{
  "num_hidden_layers": 12,
  "hidden_size": 128,
  "num_attention_heads": 2,
  "num_key_value_heads": 2,
  "head_dim": 64,
  "intermediate_size": 512,
  "vocab_size": 8192,
  "hidden_act": "gelu",
  "norm": "layernorm",
  "norm_place": "pre",
  "norm_eps": 1e-06,
  "positions": "learned",
  "qk_norm": false,
  "attn_scale": 0.125,
  "bias": "none",
  "tie_word_embeddings": false,
  "parallel_block": false,
  "init": "normal",
  "init_std_qkv": 0.042,
  "init_std_o": 0.0522,
  "init_std_up": 0.0601,
  "init_std_down": 0.0601,
  "optimizer": "soap_variant",
  "learning_rate": 0.00836,
  "lr_mult_qkv": 0.5,
  "lr_mult_o": 0.874,
  "lr_head": 0.00936,
  "max_grad_norm": 0.5,
  "warmup_steps": 200,
  "schedule": "wsd",
  "decay_fraction": 1.0,
  "decay_shape": "cos",
  "final_lr_fraction": 0.1,
  "batch_tokens": 32768,
  "max_seq_len": 256,
  "doc_mask": true,
  "train_tokens": 117100000,
  "max_steps": 3574,
  "dataset": "wikipedia_en"
}
Each number is 50 + 12 x the weight over its row's rms, rounded and kept within 0 to 99. Layers, rows and columns count from 0. The size before them is the row's rms in percent of the matrix's.

# layer 6 MLP down (transposed), 512x128, rms 0.06, rows 70-82, columns 0-127
102:66 40 55 60 47 25 27 34 48 53 67 55 57 42 51 56 58 35 45 51 62 45 62 40 60 47 24 62 52 41 51 62 52 42 53 74 61 64 59 62 51 56 45 57 45 73 33 55 40 18 47 26 41 44 56 58 25 29 57 33 49 30 43 51 43 38 62 58 63 47 41 57 66 47 58 33 42 55 58 55 61 42 42 76 59 27 42 52 43 25 49 53 49 41 56 45 54 26 46 57 54 53 51 58 34 45 42 29 66 26 42 55 47 64 55 54 52 56 29 54 54 66 37 35 34 56 37 59
106:68 36 59 65 54 54 48 41 48 39 21 48 77 44 44 67 49 52 65 74 71 47 64 48 52 42 48 71 48 48 38 61 54 56 52 48 46 33 86 35 60 31 38 49 33 40 62 52 56 31 49 45 43 41 28 65 38 44 68 41 56 60 80 24 56 48 62 46 62 49 37 50 35 63 51 63 54 54 41 43 53 46 58 43 48 30 41 65 49 32 42 62 41 44 63 67 51 61 39 68 57 62 62 47 42 54 72 56 57 41 52 45 48 50 58 50 61 70 33 51 43 49 62 61 39 40 36 62
118:45 50 50 61 61 26 55 47 56 30 60 63 43 33 63 53 54 61 76 64 43 64 62 67 52 64 50 62 63 65 44 49 48 45 49 56 47 49 53 46 38 40 34 60 41 42 72 49 51 52 60 53 58 47 40 40 48 52 67 61 27 55 40 62 56 61 43 51 73 40 54 51 36 55 41 64 39 22 49 68 57 38 39 46 63 49 40 72 54 47 44 46 77 57 30 35 51 36 19 63 44 55 29 41 40 57 51 28 48 62 53 45 54 48 62 59 33 32 61 74 31 54 37 47 25 44 51 33
096:52 62 65 53 48 65 58 54 32 57 42 62 57 38 45 52 50 45 65 38 52 52 43 41 38 66 33 27 45 41 65 37 64 43 53 74 57 49 60 58 65 53 40 39 45 56 57 54 45 71 48 37 47 65 40 54 50 35 76 39 43 50 51 37 46 39 41 65 62 41 36 38 33 55 73 34 52 52 47 30 79 57 52 55 50 71 31 28 41 50 42 48 46 46 36 14 27 50 44 59 46 46 63 68 26 51 51 39 21 72 43 51 47 45 55 51 64 37 37 49 45 52 63 55 66 57 40 58
081:30 47 55 42 62 26 55 44 38 46 51 46 87 56 54 46 68 75 52 40 54 68 61 53 45 62 46 35 50 48 43 40 50 38 55 48 45 50 56 70 44 46 56 53 54 36 56 39 51 44 50 68 39 53 44 51 42 37 67 59 48 48 40 53 67 56 32 45 62 67 47 54 39 69 49 53 65 71 49 64 56 43 49 28 54 54 45 42 44 57 57 47 48 49 56 28 69 57 45 58 66 47 52 42 48 63 63 25 43 54 71 49 62 50 40 48 49 86 47 50 79 20 24 68 58 66 62 65
099:31 52 44 47 49 42 34 55 38 54 70 57 54 67 67 31 56 47 42 44 71 59 48 36 42 19 47 25 45 42 52 66 43 40 40 59 65 49 66 45 35 46 43 39 41 46 66 48 77 47 62 67 39 48 58 44 64 61 63 54 47 38 43 60 34 51 63 39 47 54 19 36 67 49 60 50 49 36 63 42 51 62 34 70 53 63 45 58 43 46 63 42 37 47 44 38 56 63 39 57 47 63 53 69 36 39 42 50 42 36 47 52 29 66 54 31 43 54 36 68 35 49 65 78 49 71 40 40
107:31 53 53 57 43 43 40 57 78 43 48 57 55 63 65 40 60 44 49 54 40 56 56 43 47 62 63 44 68 66 51 46 49 60 58 62 43 28 59 60 62 64 41 48 43 53 64 47 37 58 47 50 72 41 42 39 69 48 49 47 24 45 57 65 44 48 44 53 42 09 54 34 51 52 65 49 40 36 66 46 60 40 72 54 45 26 56 47 54 73 83 51 73 48 42 60 65 30 62 41 84 47 36 42 58 46 60 56 37 52 69 64 45 27 46 47 39 50 50 53 60 40 64 46 55 49 47 56
093:61 61 58 53 38 49 53 59 39 38 67 61 39 58 37 50 52 41 59 49 58 62 58 39 57 41 40 56 39 60 47 12 56 82 60 51 45 48 66 46 47 52 70 37 55 33 62 43 48 63 68 44 68 45 48 40 59 36 42 53 36 18 39 73 49 54 56 30 53 65 57 55 74 43 38 66 54 43 64 26 40 59 34 47 52 23 55 64 43 67 37 50 51 60 52 47 41 61 38 42 37 63 55 47 61 57 61 69 48 43 40 39 68 42 66 35 56 45 62 57 61 33 47 71 43 50 56 41
107:56 59 36 92 54 39 35 48 55 58 27 72 72 64 26 43 46 59 70 51 50 72 33 46 43 46 49 54 48 46 35 49 50 56 53 39 60 53 56 69 38 38 39 48 42 41 52 35 39 16 47 51 62 61 56 30 43 77 57 43 53 64 52 48 49 46 63 51 54 72 55 39 46 34 65 52 58 28 67 72 48 53 63 64 40 46 56 46 45 53 59 47 71 46 48 44 51 54 49 77 73 60 39 62 47 64 43 37 45 60 47 53 53 33 39 37 37 56 55 51 55 40 43 32 59 57 54 49
133:53 45 55 54 35 47 48 37 58 54 69 38 59 49 43 53 43 50 53 65 53 61 43 36 61 60 43 57 47 46 58 42 47 52 57 66 15 27 56 34 52 52 69 29 49 52 44 52 48 35 40 45 60 44 56 54 66 48 53 42 55 51 44 64 36 75 41 52 59 32 40 36 70 38 36 82 45 65 55 58 27 25 65 41 42 45 76 49 45 74 65 56 47 75 59 55 55 44 58 26 40 29 52 35 54 40 59 38 55 47 46 64 54 49 59 56 77 50 49 56 45 61 47 67 51 30 29 51
112:49 56 38 59 68 48 54 77 63 58 42 51 45 74 33 26 40 48 62 56 60 52 50 38 50 39 35 45 52 45 45 44 62 48 52 22 60 61 28 55 63 44 37 55 65 52 64 82 69 40 25 60 47 59 58 44 30 82 67 45 42 65 49 52 52 58 58 58 74 55 36 57 49 56 38 45 61 63 57 36 55 55 39 75 52 63 52 59 53 35 62 39 34 52 49 52 51 45 41 54 50 61 45 49 57 58 55 38 58 66 52 50 56 62 23 62 37 70 41 55 59 41 68 33 43 53 41 33
106:29 52 39 50 42 49 59 54 62 54 49 55 40 49 34 40 47 63 48 44 62 59 55 35 63 53 68 73 46 62 55 43 40 69 25 58 66 64 42 57 66 38 46 40 50 27 45 45 76 59 72 49 49 31 68 48 67 63 59 49 61 49 55 67 63 52 59 48 67 71 60 47 60 29 32 44 26 46 56 72 49 38 50 63 45 42 31 59 52 50 39 39 38 53 68 46 38 71 37 49 64 63 36 26 47 39 56 52 47 29 42 62 62 61 48 64 56 71 35 39 36 43 37 52 59 44 47 36
110:69 48 63 45 46 43 55 43 58 71 44 43 47 45 40 38 42 52 51 25 40 34 43 54 35 65 23 58 38 38 58 47 41 61 36 59 71 60 57 43 50 49 42 38 69 40 58 49 46 46 40 53 44 62 55 65 52 50 69 23 43 64 42 58 44 32 31 40 44 38 52 33 57 42 53 58 50 73 37 43 36 50 50 42 41 49 75 41 41 57 53 31 31 42 58 48 62 38 56 63 43 44 56 38 30 45 32 52 65 56 61 41 43 48 62 31 73 58 24 47 47 33 82 51 38 59 38 31
# layer 6 MLP up, 512x128, rms 0.0603, rows 71-83, columns 0-127
104:37 59 62 56 41 41 49 37 48 51 61 50 52 51 36 46 50 53 61 40 40 35 34 52 31 52 66 43 62 51 50 39 43 42 70 50 64 63 34 48 57 55 73 22 57 68 48 43 39 48 48 80 69 73 62 61 40 58 34 47 64 51 37 59 48 66 44 41 17 50 37 57 60 35 44 55 47 51 54 57 52 60 51 47 55 58 35 23 54 55 44 50 57 40 44 36 45 52 32 28 49 43 40 55 41 34 54 40 47 40 59 40 56 37 52 55 56 22 89 54 52 48 54 43 74 75 55 41
123:28 63 48 58 53 78 42 59 35 44 46 37 43 54 48 36 64 26 38 55 55 44 33 75 34 45 70 49 39 57 59 45 52 53 54 60 46 58 47 62 61 53 40 25 73 55 58 36 56 58 22 44 39 36 71 54 42 49 30 48 84 57 66 45 55 33 49 47 54 61 53 56 68 35 69 39 46 39 44 53 67 50 65 57 46 47 55 53 33 47 37 37 47 61 54 61 51 35 54 40 79 63 61 49 64 45 46 54 22 28 59 46 55 60 48 36 53 61 51 42 58 37 61 45 62 51 42 44
096:42 51 53 38 61 41 47 39 58 45 74 40 40 57 55 66 55 64 42 48 48 51 71 50 71 38 57 66 59 31 39 55 57 45 43 39 51 63 46 47 37 45 49 58 66 54 52 58 57 27 61 72 70 42 47 47 47 48 36 53 63 69 50 65 65 56 61 53 38 54 52 73 74 59 29 58 57 48 56 65 28 33 45 54 52 41 33 63 60 59 46 64 59 38 59 80 64 51 46 49 39 49 46 21 68 50 51 51 58 35 46 37 29 30 24 49 50 52 58 68 75 56 39 33 52 46 57 65
082:58 52 36 75 47 62 52 68 40 65 49 53 24 30 28 45 40 67 38 52 36 55 65 59 58 47 49 52 41 37 77 58 34 40 50 54 51 47 36 42 51 52 47 35 44 58 39 54 52 51 50 40 62 64 37 63 57 78 32 32 48 44 54 34 46 48 51 62 58 30 44 67 79 27 58 67 64 24 56 36 66 54 41 46 50 71 55 50 63 48 42 61 45 56 52 56 60 59 51 60 36 57 44 59 48 67 34 68 71 57 55 45 50 59 60 58 50 45 48 53 44 69 68 24 60 40 36 54
087:55 44 37 64 68 65 55 39 36 48 45 24 39 53 57 43 41 56 56 59 31 63 63 54 43 55 45 49 42 40 53 44 55 30 28 46 42 55 24 57 49 47 49 43 46 55 68 66 25 37 51 46 54 66 55 39 50 52 54 30 71 47 68 48 46 77 23 53 43 61 53 63 36 52 68 58 48 46 29 64 29 47 59 46 54 46 20 57 41 41 27 51 39 37 42 76 40 51 46 55 51 52 66 37 57 55 33 45 53 47 51 44 45 31 55 52 65 37 67 36 73 62 43 27 52 39 57 46
110:49 47 52 54 37 38 49 45 60 40 55 36 31 80 46 39 63 34 50 48 66 23 47 44 45 47 41 32 55 29 53 40 41 49 72 40 29 69 62 47 60 40 48 36 61 45 50 70 65 49 62 65 47 57 64 63 57 43 52 46 68 36 35 52 46 58 50 56 66 82 69 61 73 47 48 33 49 60 68 68 64 59 42 54 41 37 46 37 41 29 47 52 57 49 65 38 44 46 62 52 41 69 46 70 40 59 33 51 51 41 39 27 50 60 67 35 53 29 45 71 46 58 55 58 39 53 55 63
102:59 49 65 55 46 59 56 42 41 56 54 39 61 65 61 53 60 42 41 54 45 15 35 57 52 57 67 48 42 64 52 77 55 27 47 63 58 48 49 58 36 47 31 44 63 63 35 48 70 51 24 63 40 51 73 63 34 67 52 40 64 78 58 39 36 31 49 73 49 50 48 70 45 49 38 31 54 49 60 55 63 54 68 45 42 50 48 33 54 42 52 35 41 65 38 42 30 29 42 51 52 37 54 58 42 53 37 33 39 49 52 38 51 55 57 66 57 57 42 54 41 55 68 38 60 78 59 68
105:48 50 70 46 53 51 72 38 55 48 55 47 80 61 50 46 50 46 76 63 55 48 49 56 30 47 68 46 65 53 50 73 62 52 54 43 50 50 55 41 36 45 59 28 33 46 68 20 46 40 62 51 71 67 52 45 45 50 60 31 70 46 44 37 52 49 37 49 38 38 64 32 64 39 55 76 44 65 66 47 47 44 56 55 63 64 30 64 53 73 47 56 63 36 31 47 44 34 60 20 46 54 54 51 46 54 30 49 45 65 53 67 56 38 52 51 48 54 46 41 46 58 86 41 42 56 50 44
133:51 41 27 68 40 60 49 70 46 53 52 33 57 57 52 38 56 46 43 51 62 47 43 42 51 36 61 49 44 38 39 54 54 70 38 52 40 53 35 73 53 17 40 50 53 43 56 55 81 49 45 78 49 40 55 36 42 60 57 47 43 50 46 30 63 56 69 49 54 36 78 34 51 59 55 45 40 63 69 44 65 59 29 47 38 61 41 22 61 44 56 42 36 65 66 66 50 54 53 46 41 43 56 56 33 47 49 63 47 55 35 33 44 54 66 44 59 31 58 59 51 76 69 47 48 32 72 39
105:38 28 53 50 53 44 55 48 35 67 56 55 40 55 56 63 55 44 41 54 36 30 51 59 56 54 58 40 57 51 44 50 41 71 50 49 44 54 59 45 64 49 70 52 54 59 71 35 67 76 36 43 44 42 27 57 44 61 48 73 35 45 59 56 54 55 47 45 54 65 55 53 44 35 61 48 61 33 68 51 61 48 35 28 62 57 57 45 67 69 47 45 29 33 48 48 50 64 32 44 25 53 70 40 44 43 66 50 76 47 59 41 37 38 75 51 78 33 52 54 52 67 62 81 60 49 40 38
110:59 49 77 40 51 58 48 55 23 49 64 28 52 46 55 60 54 31 61 63 51 49 51 58 54 61 56 50 52 41 50 59 37 48 76 19 48 40 65 40 45 37 77 71 41 62 48 45 62 37 46 43 25 51 41 55 48 61 56 53 45 57 68 49 36 62 46 54 14 37 56 73 54 59 60 43 65 46 53 33 66 65 36 66 35 43 49 49 57 54 58 61 55 32 28 65 50 43 65 43 47 26 35 62 70 59 51 56 67 61 57 50 35 56 46 52 42 38 69 49 56 53 47 35 39 61 48 46
109:39 48 57 53 41 57 45 59 35 55 56 51 29 30 55 47 47 47 62 71 50 54 62 38 45 38 67 20 69 46 55 56 36 41 63 40 43 46 49 55 42 61 73 60 41 58 35 39 55 63 52 51 66 35 26 42 45 39 34 59 46 43 54 28 38 64 46 59 46 56 43 64 44 45 34 43 63 26 60 39 56 57 42 70 61 59 38 49 46 32 67 69 77 46 47 54 62 55 70 43 72 49 60 51 56 61 71 29 58 51 29 60 50 30 38 56 32 43 76 59 61 51 53 41 40 45 58 61
069:52 51 54 61 34 42 48 41 30 60 56 58 34 53 49 53 48 54 57 48 64 24 59 41 64 60 55 48 63 47 45 69 86 72 37 51 51 47 68 42 52 47 46 61 36 51 34 28 49 35 55 71 62 59 51 49 65 54 31 57 59 46 54 33 42 48 33 46 37 34 63 41 56 41 54 46 44 68 61 69 36 49 47 48 59 55 32 35 55 75 40 74 37 57 55 30 51 52 46 22 55 55 25 53 38 43 33 72 33 65 62 39 58 57 53 54 58 47 56 54 43 55 63 49 81 60 57 55